Weights of a small GPT-style language model, trained from scratch on English Wikipedia: 3.88M parameters, a variant of Adam for these matrices.
Each number is 500 + 25 x the weight over the matrix's rms, rounded and kept within 0 to 999. Layers, rows and columns count from 0. Numbers have three digits each.

# up: layer 6 MLP up, 320x128, rms 0.136, rows 212-246, columns 0-127
# down: layer 6 MLP down (transposed), 320x128, rms 0.131, rows 212-246, columns 0-127
# gate: layer 6 MLP gate, 320x128, rms 0.146, rows 213-247, columns 0-127
up212:501511508528470499504501550565471461482521472508500496470490486488516505515470521449499489507497521558528498497481459501511479448532495505481518471480469497499481484503504465541470495489497464477540527484508492457492497528481529516476529497526487490461510499452519504480489524501445493514431452477522492485506487517543516519499576476487496504530507499466474472524523508483484498497482
down212:536481502548499510511510506510508539561523478490478517566497524459487558504522462532512494482476507500498475463507506506518477525539442508495511464484493523485511508466520528457479494461509510508516475556497540471482479556493481490532499532493448534475437515482511482486500495505549495487490475475485509484531534505482504519482472508553505499499534504499485477498502516495515464490496
gate213:504459487485494487496500550442507511486503521507463508468501467539472478460533506452473502492489480474541515489528522484514534476509484490532497491507515521481501518463532477521436484487557482507441466537493478477513450498458482510480490491540505477489484507493543512563521496504493496505497485491487448557453473504506484511521484498475514516490492520505529478523488460519518430506480
up213:494508526530498496512491490562493465464485524525494478529513497509495500507470490483449512465549503482508505479518542492499470468504531553487544470495500458489519505474525466476496494469472528500472512478442495493512475543537517531530472519537499480508534516499490459524504449553501531491534528471490517511494497455497503467548543537518488538522537503502464486470466482476519513455520
down213:505536503460533550458483509491520485510509505478524483444498491466493520455468545503505529535530544489491506471519513494519523492490483517529473509515530498457473538531515491478483575462524536491475504521491506488457538489511489491446454488534504459517509531484490525495478484540490469493475513509498512495485460522476519480501488503464476536514502479505519504508457530486485464499509
gate214:501474481464469482529475514483501509517508505485455485524520507472516503488529461473525499553486481474483550502546510523466498513535490525559499503497520527554483515517540496510490474520485486486477516517504545504496503512496562516494514468510501551496492538533483469536478492455515540485508498474492509514523494484499488516502430514554506488468568512527514514526475465499507501487521
up214:481477491481479539527468486533528465496543496560481482476502519486525518471531495467477464518502530555501506533494492513462500487487539492506517515490508501486561520462461515498465516515508453481474485525514510454518502491523521466502478480472506512484532529493523484536496461497491457430537489504560526503488489517493496525525477513526531504515552467486496504460452493473496522463553
down214:515519529466535496502492495484538520473519498510466532482502526479561536525491490484514542522476487505494488514487433490462503469463507508527521497524488570541576529526479531498462475507505436477507483475529517485485453471514507488492497493471510469468520467513517486494496440467487475479502526508526494510503515493478538504513481487547518552541514515511443495487456520500473452443520
gate215:530464445467469482465505498485509478479525498468513501519512499520459521506501501494582504503466481477503489503522529496505500450515478478537479451479500517519502528548509495497465513492485525487499453497482463529551480515459529473504530542482477452518474532513508455483519483561503565520446442511515490492520505508493497525485471523505474494473542522538581504448496494519474483508469
up215:487487527497455461506490448537526506450492546509513508491523523533510532433522515477517485513503497472523523495451489501474520500507510467499527525544503496510507449504481542495471527530485512524518488485514514511500478510501458485479537521500477467489524460477496533499475483515500508539507519486533481490475486496489444482501494531513475495520517530526485500468480494496485504462459
down215:497490447470470458519509501507480516532471459469561520485490516518501505520514487473509519529516486524518449547471495490504557465518505511502510516523506457535499462518502538494521480512495459496493478479533495511492503500537497514529540467490527503438507505502472513533531531487498448490490515480536512546496460521501533509520515533530508521502507495510465476515492528468512498483467
gate216:521469539447495481532481522445482517469447529536450494479505519519472463479489505505502465524547479490508506490477490536496552487519492504436498486473486539539486497482521483513507510524502513496485463490518512528505494497525487504489500486515500524489448511500509482490511469508504473484502490498506501511497501561524451514532536521518471576468490524471488462478531479558528444489500
up216:511459494492493515498458525506504494497492488499486492464493499481541478474479484509528530487425497496457536483492473500496538501505521542507534481549519501506531507484520497498514524472458484482508529506477523496496465527504524502527508485499512547545516542513468424539517490473471527470553493439515525519537499488456526505490490523492465502494479475500475474426521486535486473516501
down216:495533470491568531499503514489501452511480476474465475457481476546492538512507459480495532525540491462535455521530493484458495550489479516458513526490548423543484477545484517500519480515485520524573488526475499488518488500471495508500528510503489454482481523516488557504501489506449503485478499495529493484491524521532489469509497503518459475536525486511468477514498502454476509520527
gate217:490528474523470480475495499485495497483438489504481463513486539509493512439503488433489509459534501479541533499529480514462498500527513541494489525493537547542530519479496541500523508530509476505481508504484497492531462523490487496516513522455495493490510538498525542508542502522485503452476510492489549479547497492482499504500479543489465489501530506477502475533462463561464464482523
up217:473494533497484498509479515535548506470468500492491465513512542502464480474500503496440529548489455484546529424530494503420503482467483514509442574511447495497504536484481514546478501512478491546543512470504538486465494472486512555495516534502457502519509518471458514503525505513427540475529530539520524519523523505458536499451517504492460486448518479488486475516545475543462462507543
down217:480487483498538484435542551496570477449489504510503521482496526437497522471497503528517465474500456468499454507437514458506484465485479457463507491494533422493504522464533458443504453499481481509486494480503483529481505493488541511520539532492494532451534542458481536498503496500489477498486513525478494544522425548489517470447536517518500550475527488500515452489487481543480510532519
gate218:510491489503477465491469559502504533537505508489518524512460482458470469461502530449511493491462479505538501504463528478491492512517524495528499513494466528525514505516500521513506515523527520516448475503494502513540486516515489495482480525497505477508490487493518512486532481486498476499499542509506496545507521505566511514471482472524514522504489457456496497498526528467479473511476
up218:500496522507454524497567463483475502489474517508519496460565490488513543533501504488492501456498507473464501487494503499551539468487509503502460490541482553511509444500462484502498516508493483461502493446486468492505499518521505491502494464535544512521470526510520532519508489521463507493497480488517490472525487520478491522523484478484477531545500503490470509526484479497507513473495
down218:504482465504497520509514531515490509474494549493468498501494507567500525512506523490464466502513468540544454532533499473528489506509516499505449498496504562505498506510484465487465497490485481535481452488537495517574494526524524462494486458472484505532477526516487542505531480517530479517495485545519491509512439496469492494509488523488495512499545531493484486525475493506502480453517
gate219:571502497503496496487516475481474529480479501478495509527523464498513492506549511466479453520502529492475519496470488500479476461510491526474477482507492565545492504513500506481508491494519452501482512495510513509487488474467473513535532514449491524500484521489462464496489547522534522490488496491521510458487501483525504499475545538500484514469520533474484534548454477558504453510537
up219:501492466522518523473490481509502518467478510534481501485474529497464503494491556459477464509504515540529525523519536467462477473508484496513470441533501504493470495450479509436474459545519465540476457461509526468481533473501496520497486504505513483504496453499509502542495513515529464496495499486482510546506513468482532573524478491527520467484514488531480538498499502484469531498451
down219:434511463473471462488549481484518494490524499499494461558427487508477462518485531458472483516503548529512502510517489534475461524460537547516478476530447477505466512513524437573488516507530505478512486480536518517505488516492472487517456451516491536530490510447515525496497462519516506477488501483486534465487499497512478508492487460516517546512512500503498550527502522522514490531490
gate220:496548484504502470499475522518468482467516440495494494526490544520523452523529511490513510512528482485545567496499503495538484514529551572495509442512493534494469487469513515478529542507490523479484547539504491498498471521485526511471498516495469547521475517481477511529541557533548476492493499460448517516512490514529488491513512484517485463500546519450497549530519504535498513492522
up220:513506439442478523489476504479475461475487494543509479480461521465427505474523489538501489488510500537554478498528466514488523486520517513472470490543494505504520501509556502496528531486523480479476516480514470499516484556526534524505509522484489491488512531495431507494507537494488463478452483480490514467476488551468504486496485490517515523496490498521475519458512471522463480486532
down220:513507518526529547551508499451491484483550463532505507507497486505504509487520519481494523473535471478520477507479483488503486451474510511506533486465470449524524546529545502498517539527532494497496565517513520546556495520491492492470507442521487506496504511503518480507536498499499532506514467527522513469515527485480566462472501490497518508548487534490496520459517500492552493512498
gate221:513477478504486464445531514487493506509491544474528490484530528527523467526509470486472494468464524491480523530465545443489536496531508517536468515528478535512496495513485470520485519474458503527506502546515562513534453465476464523502500495521431515495513479456530489508538502496443541460496522526483494493514450513563498510474502532516500480496512565475506469488503464551445480521488
up221:523481496493512521502528505527485503498522489563488485536530516542492501478495546514513512509461502529479471516535556493475505514499540526490523494507461495538453482456528514503449486543471478495488469492549514491452491453496523492524468490546493481485545551499468470504489453484500513492556547485513503507488482518508511488501448499469512501463552499506525510519495515504514518502482
down221:508513489508471506468486514441519509507502525480479515482503519501485516506471522486483548510518485513504519521528517473550494507528507503528478484485491511563502524485544514472460539512457539510469481473542511488439478509475468510500500482534500503521546477442497525508472537485486516505527574484537438515465530476470478491506484473484482523490483511495511519520517486504480483478482
gate222:556453506482468548500526559521497521522542500477500442521490530504507527469515520510548454501482479517503496451517517488492575537555486476475513518505488545523507505517452488541492474462534498446515522509505533498538463476463466473492497513466500512513511517468508502489532505510544501512505523513459502511519504487499470488496505507537458460466511513540551509506476450524475478502491
up222:526510473479509558488514480471487482504508515560452496466515514497468496504542490526508461486499474486528517462558460501543486521467509487499498487524438512528522466484491529506486490499504483475507507520538461521589511518487430497500514518514498535516487494540444488524531495534492535522513489563518499498544525479456545512498510490466480532534512503473502533478488523495458468543523
down222:547468479472477561541491506491469471527473552462455513509544518520512494479500495485493484527522518510485506500498467544487500513484486504491477447499545489502516509463512516523481556472482556473511490461458537505577518453509559492509473557461515532469515506461487481491544502492493453540476475499518493509499465520506497534505462478489526536537502464520481521520439485489514480507539
gate223:506461521488483507476509535525523520515498477509483483527509492493531478492495512504506513533476525483526497473495566467479518486496547489474459512526493518493493548490476506498485502480511554530479498509492483506524500493494511498475503509462493538525481508480506470508487501533474526466494503520492477495484507496487500481463483554481468512478548500517546505483525496527459478496515
up223:548518509472493487462526515490514529497509488516465539457526511523502497509483504506485529509555508509477490472475474499466469497491470516484468491465517505474538512515488516516524489503460480553523459479536516469473463480519487506445573512519530470482465484479475499494514542504505513490486482490518531514493460523529489495462486521491502489483499524520494441468561542476519470491485
down223:585535527497542508510509488473527484497518496481479480523526554479465496506510497468470525475507504495485495506494479485493511512541488546482513515484505500538519547527515510489495506515505534456508461503460489512464523501511439496511519512461496508506501522502508477520490534478487500518587459472541497488520528511528475468510509495502530535458461488521495533508535527474530539495485
gate224:546486467480518522512504517501499494531496496525510477472487515526503470487501508534435530499523526544496485499458499496501473522486486485478510541522491493478509527516482500541514529539516499438511515496524494519523483526503503513515517470511518478490502512498529505504508520470489478479518525520544509449507514506499476490487531521500488500487505488514454509485470530491530461469498
up224:476490464510481478493507497470518530515492449478467461510494514475521485504515469499525515544497513496549487497545477499508530506500526545517483525502509509470473515467524510496494537475488509489509488511516488476488497527440542474541487534543496499502556510521537497505461488548467505472508484486486513476535485474507457508487506521482485464502549495496505551525504467506557512457499
down224:539497512472453550502522507502514499528491536509518491451484518492498500501415482472470508480505474489549463498515525529479518513465490524493518507479486547479510488467496504533479512501461509470475528506506475514511522488550499495503498479506515473475472479487521527530502457524522480467538523510509543492488432500496523481477486512499515529540489507506474492484465507492514504504528
gate225:512468462517488491466505511507505491480493440481493454512444511468492485488512468510475540515484491507514512538505504487509498508513433489481475523482480516535496479483508482490447481482489510492472466517458522527503465496500514513477499490498463542535494487509507533522467500507523520525426459477500530478527477470491497542479475512533468518485532519500490508498533478506516515496505
up225:546494482490497546484530497505538481532516513549524529522549540513529489517479524462465498536505489593526503538511468483545508446494509483495585534531482475502471499489513532537489480483450463478476471541496510485473513535467495511528531491501499513511468483508503482491513482524521492501537514508514489447508500485509513529495495496499549470499499505456513494515498496518518537526505
down225:515545473508489533531485493509508498475511513522453491470490494483538478485499477468524513517473500538487504516488487509482476526546486487480486546514450616498549476483520500493512453514512501457503509539520465504508544450497487492522456472485541498462457494490524513506511497491522477502502485487471479514523541480475516540511496506477520505516485443528467486482536539486470522496474
gate226:522478489487478482500481515554489495502492485449485484491509543468539505488533491491515516510491488509491510523498510538523478495552531511501451546528484511475552472523479495509495549510543471493507546498481520524504484544491453511526507465481504488491488523455534507455522532495465534507532449500495508459529497506488495539510443481527470515477485507531485479462511511526516513552499
up226:533534486469476524499496541509489484456537491516517521528541486478474517515497446486503488502452514453464481463514514557532503487481499504495505489514507492534488544507503485491516523480465507513501515476471517529490553525520493487495503482511450527533491490473473512498448489557520491501498497522488493445476497500519521497477506509472519521520478470474497536467493517513512526508497
down226:461488483510508476526478522513514501510494524497475488475492468504491527530496496501482480455536489503537525540510504452501472496510496502496545470480516509516459486515453537479518504520489539540483510446487528458511508499512535518509443519534533518487512512514478449489494515530477523519524527505471533486511512465511474491497544469516478491485546514522502518521551521499481484488518
gate227:492502476483517482471528488451524503572483508475491491499505500503505535474447468524534463468503492471518515528497472507508501514523491543532513521501528529539449493502527541512484472485495474494518509507514525455503522530529514530497502518527483458513504474501512516455521456512496494515528513483508476554506484485504498505538470478483509475441453514484494503501500501498512499516502
up227:474484512506494512509517534508518525481507487458530517525510520503528535472501494494467507478515513476505460484458481521521490507496494479493471506501508471481497477530496480531484540506509526498495475484502476483505500487465500479457545558512532515483516533488528485479468529487516501509460480512541537447464484555510516493433498505495487506522522528494498509511487551482486506485476
down227:488515472486442511528489505551478542524443509495537491532491532488519523465485509524514531506539515534493500487467481530491502516472516493468507473471492511468535481464501462502521483508476471474484490536487487486464472465506535493496499492475466509483510520501537495511488512508514507473462505489506523479471478519468514513453527482479524507504509511480496520505484524508500497464490
gate228:536498482464519483505470533535454490479561516487424478541530498492508493460471472473516494530538507509523505516495499494532473473535561513503512519484470521534465497514482496513486494499493500541453486515481506487487528527484542477493468515526503477491490526472504510496512491498505524497529480495491505473514474490494477527465491501534506497503524539540480524548505501481542486524531
up228:445472431471505502427479503496489519460469531473500472479471511481514505510493505487526507499481517537505480522492484460507510514517517498509494490500477528527465490512486472513504489481487434496543491509442506554519503524455538463494551517493478530506469485508486526521537528487478535506510519527513535517516503484482469520504472481495504462481518450453486530487484469546518494527466
down228:492509479475489502484501523483499458508530481506486509497497437510511513454463518514546538521490498520545539535476534482479475514584490505491506541476509460543470465495495504520524482481484482520518504529492506479509516527454518482507526494487498488491487470559462488493506506562487538456489511531508508514522503487474487485491492449489517488527469466445515502528488518529526438499480
gate229:555500495504469485490532447509460479519494465490453499525487535517490494476527513483538535511502534531539522522497532495496511495572499477525538462479492510530473515479539492505514496470477497532509511497513525514511437526528494481508509491470533471488511504491527504480541481555472487519458528495505491479473460501470495496456491532532481465535494486512530486500532536503498546492483
up229:505514478485472477486536516486549451507493515477481507517486516491494467506558485548519482546494500513504497504482509546468520509527543538517501459493513496507464528452505471490468511491531514508496494504483498546520501470497496476464483520461511493537489475531508502467524495499465505518511466526510460512543510513494439476513496508535477442460502478502490487510498467488510495510489
down229:488556482492530486482492506476517480529520517478521488531547480482522482489458506488518505495523487520488509525441507471505481494480527472507514487513495482495508536521502509506502502475495464537497504525535474505498495507527487452529521514481475500490510530483505498552514519501521546499493524469519507478501514479463523476520483497486487477562526497525532535543480516487504470490484
gate230:459543513481477517502497489505475498500501486497493488520476519524478493509489478535526489572481493515526512549495501452473493517512469505531483518557534503521487528485488504533535432492505482454516485480479508519524515500534513496520489465481526490494493500470553487516518492510450525498506504553493466517489460480470478502478464525512465465519518517521494490497464496520461513478462
up230:537491500524498539480529468539501475477518554490493484485533481491488533524465516522527503486490493496497499523534528551454524499483501504495516517516508500469466488494492482486495503523465499562537503515514551497510488463531472465493512505545502483495553501508504507536494440507491477499511485516511486528476456498499513517449442481536493538503551553457467482455518468526530486515489
down230:510495504471524508491466496510481456492486466525537549510504452488544454488557460559511567491519468518531515554490504500482515479511513474507518513501488559500534476508498456489526490499476516457503504501509454508515453528475488485471564494517493483503498479485456527503477505500501490507475508500491474540506478492499521517503488525511513520467510481486480535474550522468482478529520
gate231:469466486490494514534463523498502489536476525505484456513474493525494491476561531532515519498495470529491502497479496504526471529497543524526491496510456506528471526470476462470482529493524485500500549502504485534492501473538540483457502519470480488509514505515508496508496516485531485472522444524483509533525483528514489535549478467500485515483501531451509529516496509491503491486462
up231:475485488477498470528478485519473539456514504504494478498497460502514512512485506515487500535500511496498514479508477492496465496504485488482503473486503512491438512455467479483421479521512466495514491503516475535532483517528468442504495526479514514517512531513511496542500487481483512506518494517533464499523472526512526469463494463497512502461504499513450516491558499494495502517529
down231:457462486503548513520482495495478461520506486509497489508446506532477493510501480483488483515503526489472467519490557470542503525485493507513500454505472483488475504516482488493472470502513501495486518526502532495502506478520484478465463492507508503532541516470513503491479498485541475479489480500533483510477525492514477491487498457506483578480541469530450491465471504476514513513511
gate232:497462511500459431484526519512481477490492502487499436506457524509478489496496499481494510523498518510543505515454531461452483484554548512540505518487542534518481463504478455506475482491496470525497491574504517508518468507511514452492518507485466526527517488430517487515518541541510504537506523468475488457545470469523465542469467515513520462502468459532519473509500478556494484484463
up232:474558441524548459466478506487488462509535510499492476528506530498505466528487501483490467516484448523495510498495532524527502519479443515534479554470493508502461479461504539523485558529493516495506510497484508490531521473509577513502493526508483523528520501530466499492507498496549521519517492498505509503514515489467541513484509471492528480449508538548482478501484494474483516497482
down232:458493443496460536508528483476568512523496489476478504496497504509524548474503522504471516485459479485532470481480506487498501519539550483529518452497480545544481509538522476477515483508489476496498481511514499521499483486475570523525494494505494516430547494463525503499553487525515512484468541514513524523544499481512466490494516485460483477489495510511478505509454526508480517515504
gate233:517500505483468513529501539481490512517499499512491500500522491523473505508489474524479490518545508494464532529510478513516500533471473513542516495531508508492526523524495481513479474505523536479503548479494486519499501530487437538468454506460479511511481512507440488488513535506438497492460507533488470478554481498505509467493473513511451540486499503502515521579500495497479513503519
up233:529485484541543486532488483509512502475512513495511479517444530492508528481473479520505515500495480516517509535491504442500516517473519487512493483458511486471504511534476495527494464503542506505496516534453516458517471522508510491485454521504533463513508536501484516492512508494476481526501516482512506521509536469472513532518483479504528466504525434474492497506478514509542508470442
down233:486500484459525437526486512516490483505512495461505503544493514503498514501487524520465489478537477487560507515474489440507478508479509517555533487517509564476511524543497497509515508484498502502506493512539484504477514519491469509513512484502505535484478512530529478507553518486495483517527538497456457495489524510481529511516540503467530516483513474508507543498490480512517474523460
gate234:525431455490463492488497490451491479491477505448447479546491508475479510466554502531527460509485490522501501563539510477481504546508542499552499507514438512523489495517492533509527528488500478505484503475482492508503485469485463474560474523495487517478471506504484497536507529512490477537496514493505449493447508500526498494497503506476491511472543495473494497477511515518469475541480
up234:510480467477492488524552493492484494450490516498471532511512493521466508563508521521492548518497448516457490560519490484505501464500508494478519489516473497517520523484532498459505521450496488482520512469514495519494529506479489498522539542517523546513496494472529470537519468538481522485547484526536532493496493480515502516497476512506488484500521506497502489464495527507505491461450
down234:510536505506525565485511516435477504525512483499513473534499478486525522501472501527484532497503483462473481489510506463479483476511499512481531525502505462529496506533518548519496494475506525485496534476508471481473513513531497513518481518541481509467464513478489464501552509502514521518487522502491477486491489523465538451576522472539528493487506490491498553482499509497493499517499
gate235:482507490463515476507482511542501485502522525474503476524482474548509484517520500488521458514527502515524543504465484514527497480511494498492499511516484510538486487477490495526488501514522458437559487521498518493516470528528518489510497536490480483541502503490543467499516509475514542455520492532502434494520521488500529499510500494499537494535500516513534475497518497500529457507484
up235:460495520518526547547479485546564470501543526504522522479505466509526506495541488513496525522545517518502505500503489501476478511487494465499503553518499464515493485499456504532508504539460489470520502487498525547506482519507527531538490511520525490507523483481523453488475460498529527494499510526498474476519509468424481525537485470503530458498502465490502501513510488476479465523509
down235:505500525541634532510496503486513496502508516498507514489501479473497506488473512495497481497490472485449487489482458490521496541493519515444490485501505422488490506489491498489498480508520522547492501473540530503515557522506490514479502497552505524478497492506485467492535515507518512490496505522493512503502531492474497485517462461540463530506491496531502500522515509517508518500522
gate236:558485494483478515500519539503496537478504488483462543464534536497494505439487488466525496536480498523489500481465507511496519468557516459505502480545547522511505508531494473490507525496483515487454535522492477530524454477471557517487452470495497470495490515511524477525544487489511489499534501502531479502475489462478509564506439474513467496495539493485521513518453504521495481515468
up236:459491503530479490504499501480523458496508513491516469507473532509495484500514524461555542521532462502539508489522473497532508509503538508489478468546454524512531529511473498519458512465538513468472520502523489479537504530495487444511466520543470554507482496503480501479507501510514487530529513499525509509493503496467485465473462499485501478525510488477551521520533524532473496471477
down236:568550495518539516512474469515506510480503527461483524477504475481507511482467457455503499502515522494497468447470536500530496513480485484510516524544518486545511498525464506482528501488504500512520482495493508510469457481489544518502491505468523507499526477512486485451514493550520525526512509495513504476517525511491553490484483514474468482480516454483528501547449471492515473471476
gate237:492455503531498507522507507480460507519498524470437495506470512509470459496552534477478498487457523478470519482508489523481509509536525483561527487553519498514509490489493503507495544512450501466454482525462525474501492509500503474496491499544514513469484474503502516512498526513557511504474478495527507485511518506512537561505475552519517478489541549512426501460511458488505467479539
up237:487489463524505492532514539528514543493443497533515484529505497488494470517475539481514512487502517519558478467505512516523482512506496485464479496478532489474465442508518526481490501563496497514507486518487487508480476539507516454451498512503547448480505504483519460444528495520496493512491487475496476499508485497475484504483469484445515447512488501479493486498543481481503488496513
down237:503519484510478470458516475534491511448458457531503495490521501457531535517535470518527464536483484531509518495516517513481488489541457511482458528486491429492490473483495473466542480528493477474521501507503480514497467479507469489511488511494514468494516527469505478480462498515498455516531495487503526483496471551517511495501508495501465514533467482461548484480520506533502496534503
gate238:514531495497500504458531501513507508501496503490486522543503540489501490481530497525474510567530467492527532517459533505524475481508510484503525496506510508471485502466529516491501485501466459511524477500523543467494466464520525484511495496486464505521475533512468501450512519505454548501487490505488475476524476504537518479465533496517500485465515490472502510544533497501503567464486
up238:497523481515483454515521533499511520512522460478482469483509506504477544508528497494533491480479511525523453486478536492484504480513460493514493493502531504496473467469530521466466515478531462528489501504495461504496491497486506521503522476486477553563472525503527484499476494479505498541547492478510501509494494519487533506518488514550491511493514513481481468504495512496462468470513
down238:518497532554461482486487493515497508464486450523500509509494468450547532500528446484516518471477474478499469518504471511491498532491493528510506490493490487512497493492484502489490510501458507521472508512531527531467488495496521482480497520516470512481512502476524495517529471522483516475456492500490461516497538499488511485530504476520460471504482483486492473462532528536525478514448
gate239:514447516490495534486519516531476518524517475488484523528442521502509513506500465506474528523460484533500518488495503472479516448504495477510461464539475578499503515516484499561510484486520515524476442499481562545518509498509500527507494495483485533485455570470475484544479523455466541464461502475524517533509483525535476509516489507491500514501537548476525541488477465536521517489502
up239:503476480520535491496484491442491498485495498539522467524440476531473455525494490472493448464510491485532494490552457497536452533492481538494483428454542489470459475442499477473503441510544506505485427522473479477490465521480530494488488515482492515539533531497479548527513510521559483480476520512505464512521522490500463498515496454495454503453455513464510527492524469481492483512510
down239:522482517524477525518504539497462486503514472512495488523498442555481466557470499439479469453508484462542485444530487516505497512432513513481530424517481450497498490531490507552489485513553487525484513549485503505542495522481521475510525519531477495549488482493533518472469526516498482495479487512523505505529521524501453540563533451497501510552445491483500512537545475464464491525492
gate240:516498520478437539490506563536497474512526490481471489486475517505482493529490462501507539504480508485507436541477511482528523551573467496473494553519497535498540515493452478545500528499461492478512500527493501496492505496552502520480480504458452511503480505504527481525521525460472487510503451541513484455473500499515489512489500490485519536512478518526533511428495493512477494469527
up240:540496540518502546520484514500489501493494538468479523511477491454502513512506479485463517506520482497452485530509504517514531460498495544454569539488480521513545550500489515484530503495480487474468503517441525515520495530508509496568515465494481493490473524483529553501522471492507542487537492525454553459485512448558487486496474535483537478482495517476475512487488528520548484503469
down240:518509494506514526568502514441496499529517509464520545497502445509479487500531518473508522546502480487500496471469536500511527500570514521456496523499492571548553495531500499499511521542512519500516485482507511514499492479476512468530481471505452497490567521547510468543481483538505577491511484532504503473505559455502517477496518534481541505493495506524504495514483495501489491513488
gate241:519436533466492475493521554504474537457493490477518514498488482562534534556486500471488492476542555484500499484503518492507471475497478468486448484523487528529526483510482475534507488503510529458492466511551460525497510480467485564546493451509463524513457529520480500527480545482460509517483482499547488484515479478451508517511498484501480509495523502534515485494488524520447433474526
up241:502487469501517452490535505486495466546507466495502519486508477438466554504505483484519442515504492464524469523523469511475518451478521501507459505542511494499534500500522508530516505504494543480495498512516506461491518503491526509538490518526477526484524506495506506502501553506496506470495482533494512504506500520541462468496484491525551547519483560493483481514501496502537509458466
down241:507484531477509492504459479532495543510491492476502515527479461559514454524506528495486516520504544504450545510519538462495512507481513457473506474511492501527496507524517485516437490488484498539525489495524543522473498529502496541495477542482503484491528546486496500511496506487497546502507510473459463488463509478442510515507504514533489500462502520514534472498513514530472477530516
gate242:516505477476484480539485479499467478513478524492500514520448503442498487448494493463468514493501459480481495512528515531496505477539461535499484521468528493503460532537522509507546512582506503514491504531498518527501504476528526526478524529518487475498499539516486531489528482499493495479534460458543481483473533466517523504483472516490472516458507548460483502546541491481495526503491
up242:540493519560501495489537505489525479535438499521536517516495483508515531491471470513525468492495480536491511503486531487537460483494522492529499486460532469423528501518504466544506479506510522497538494519510510504544499546501507455539462513519525509580481456505492504497463478525497511475489505524494507479491490486492501493497503510505497491532498493496538476513537520484516486499536
down242:506543499471498502454492473542539517473539491515531502499516524505545535524518519512494489510526510505547506508502543502488514500433509474503514467512507519536501482526499497483509513462497507489469445440538471529507495499521492464478460517457476521483466492463488533519479514472489516525540487503477481488503520529540499517511509542462482516501537471512496470487475520457498489542446
gate243:518522465475476491501493526467436503483500489496446556478458487494494499466523505449522488509461498531543528499503495470522496478528490527498501446471439541525523514460506437540488495470502498533478487498511497532527506477494477484511491523498492524485515507493552560505503520544504489498426482464492447524479513496470460521471542496501501523477504473492480549499492450518506484509486
up243:509473484493481544506504525514500533496512536528525502508489468499507469496486477516460471496528463496465548499519519544508519488487505472529497504487489508472512557505423487458535447518506511503480496469514547530532498518529526511479477519491488520512451503526475479537480499517457489490539473523495509498490529508481484497492532487513449488517528502460480533491529435502522512505518
down243:532487533437505467482497504435513505515513524527552547491516475533518523484465492561480484553517528503555466515500476531505484523509506497511497489514504463479479464497512506527505495521531502528458497513476481450492520457469495477482512492463521497526512496489456527509481517541496511487514455486517503490517468509493482511521502489478478541476487460478516470509490533527507490503490
gate244:509512482512476505484535542484471525480497516511466499506518525495515415427542530484530560499494538534510467511504510495503525496603492495504510514468479512497459514489489475503483483506523480473451516565509509493506482494471482532478535540491472487525486521508475494495509506489501490510482467496565483539491466559558497515504526536489491504508499538514503485511519504505547466520509
up244:512485500517512464520475426481488467544519548489504498482513446510547474518508531477515507509488466465491544466478519491500516466502500431481492530483536516524526530525502509460512489552522500516494509504485529533504451485444479510501514524519483471468494517567525487501486512516522500483527486522516467482547501539452492518504480502463529485527541534500526524482549481531472495505494
down244:500523438534479496452505531514471536513509511474512508537500507507501489450551466505474492497498481470507557526461541525490535492539472511466530497500506555474509511511506478478503556546474471510551469461488510482530514461494548526508530513484506517473507476501526529503556494476528523504500480481490484492496546480556513468487549506525478480457534529470500522535492530508477495494500
gate245:535509492502483514519556510510502472473511498496511480489488467469499471484506486531527490487535471514489541526502507474449558500508522513496513476517518536518510510526460489510484521473450475494442558478481503470507488512481482515497449525466520527505449527501534507502476502458548521478499517508513472545532447505525505519472474488532468482533501519505526497487505480507492533500523
up245:507459451546513486556504518516513489499548490504485486520470526550498481478524513479493473478528512495490537496529474516495493513507515467528470421500534512522500501517502546494529530495452498491471478497488489485512491480542504505486481523498497508496533512521511491528481478526534490471464554523449464523530497511488477522457447481495500491460553475515545517519471495472476476483502
down245:513508529522509496548500494553501517493510502518515471481473487492501479550497515500524464473484525525463498541521495447517572498479508473493531444507506442513496485542482543496497497484530504452453485528467487533504439497504517505512484509489488486494487511497474468498471481514510506530505507512499499539522481528520517512475464503538518502471513551541541502490487461534524484483501
gate246:517476527514486512486511514516454483499479540479456529495512519476464442511528495490514520510520465483509483515537542437505479533510504505536509529528499533491493484511474470525485479515511510471454476454502481517482481486491539515525482460515531520531468523454472534507500550495464504478463516481495474537522483486520480502492489503516513516482508520467520494484468434529472523474442
up246:453532504510491509511514512520448482471531504519484483544498529495487539436572527489495475561490452510502504485526530531517471437512547468501467494496498479526488512462545468484512549562515510460475493487471487486515452516475514485474496513502528479461534498532484538420518518455543538516491501447531521461495502424480511512508492451476505465494491477517520511497508505485529474481461
down246:475523545538514523472510484490431466480558530521483469558482509462516551459558510510521497500465469496552483503525538504550526520537503526562494461510488469455499505484480499533520526484506455470520517492448507501510486466483464500534513519495482516500506474542493523477500519513549504518478509484536533504477529542474571518528520511465491520493458486511560524481478498494471528473539
gate247:525533485469491487482517508482512535499530448518516475541512532479401516522510472508477495510484539476492519500468516487492510509532465509494481536524451506476458484494518466535541472476536446517483507503514544488497488485472526493495491517500513491502525521472456525474528517485493481497519460519538483465499516503468490510535533523532446528497488510504449478507496532541505526478482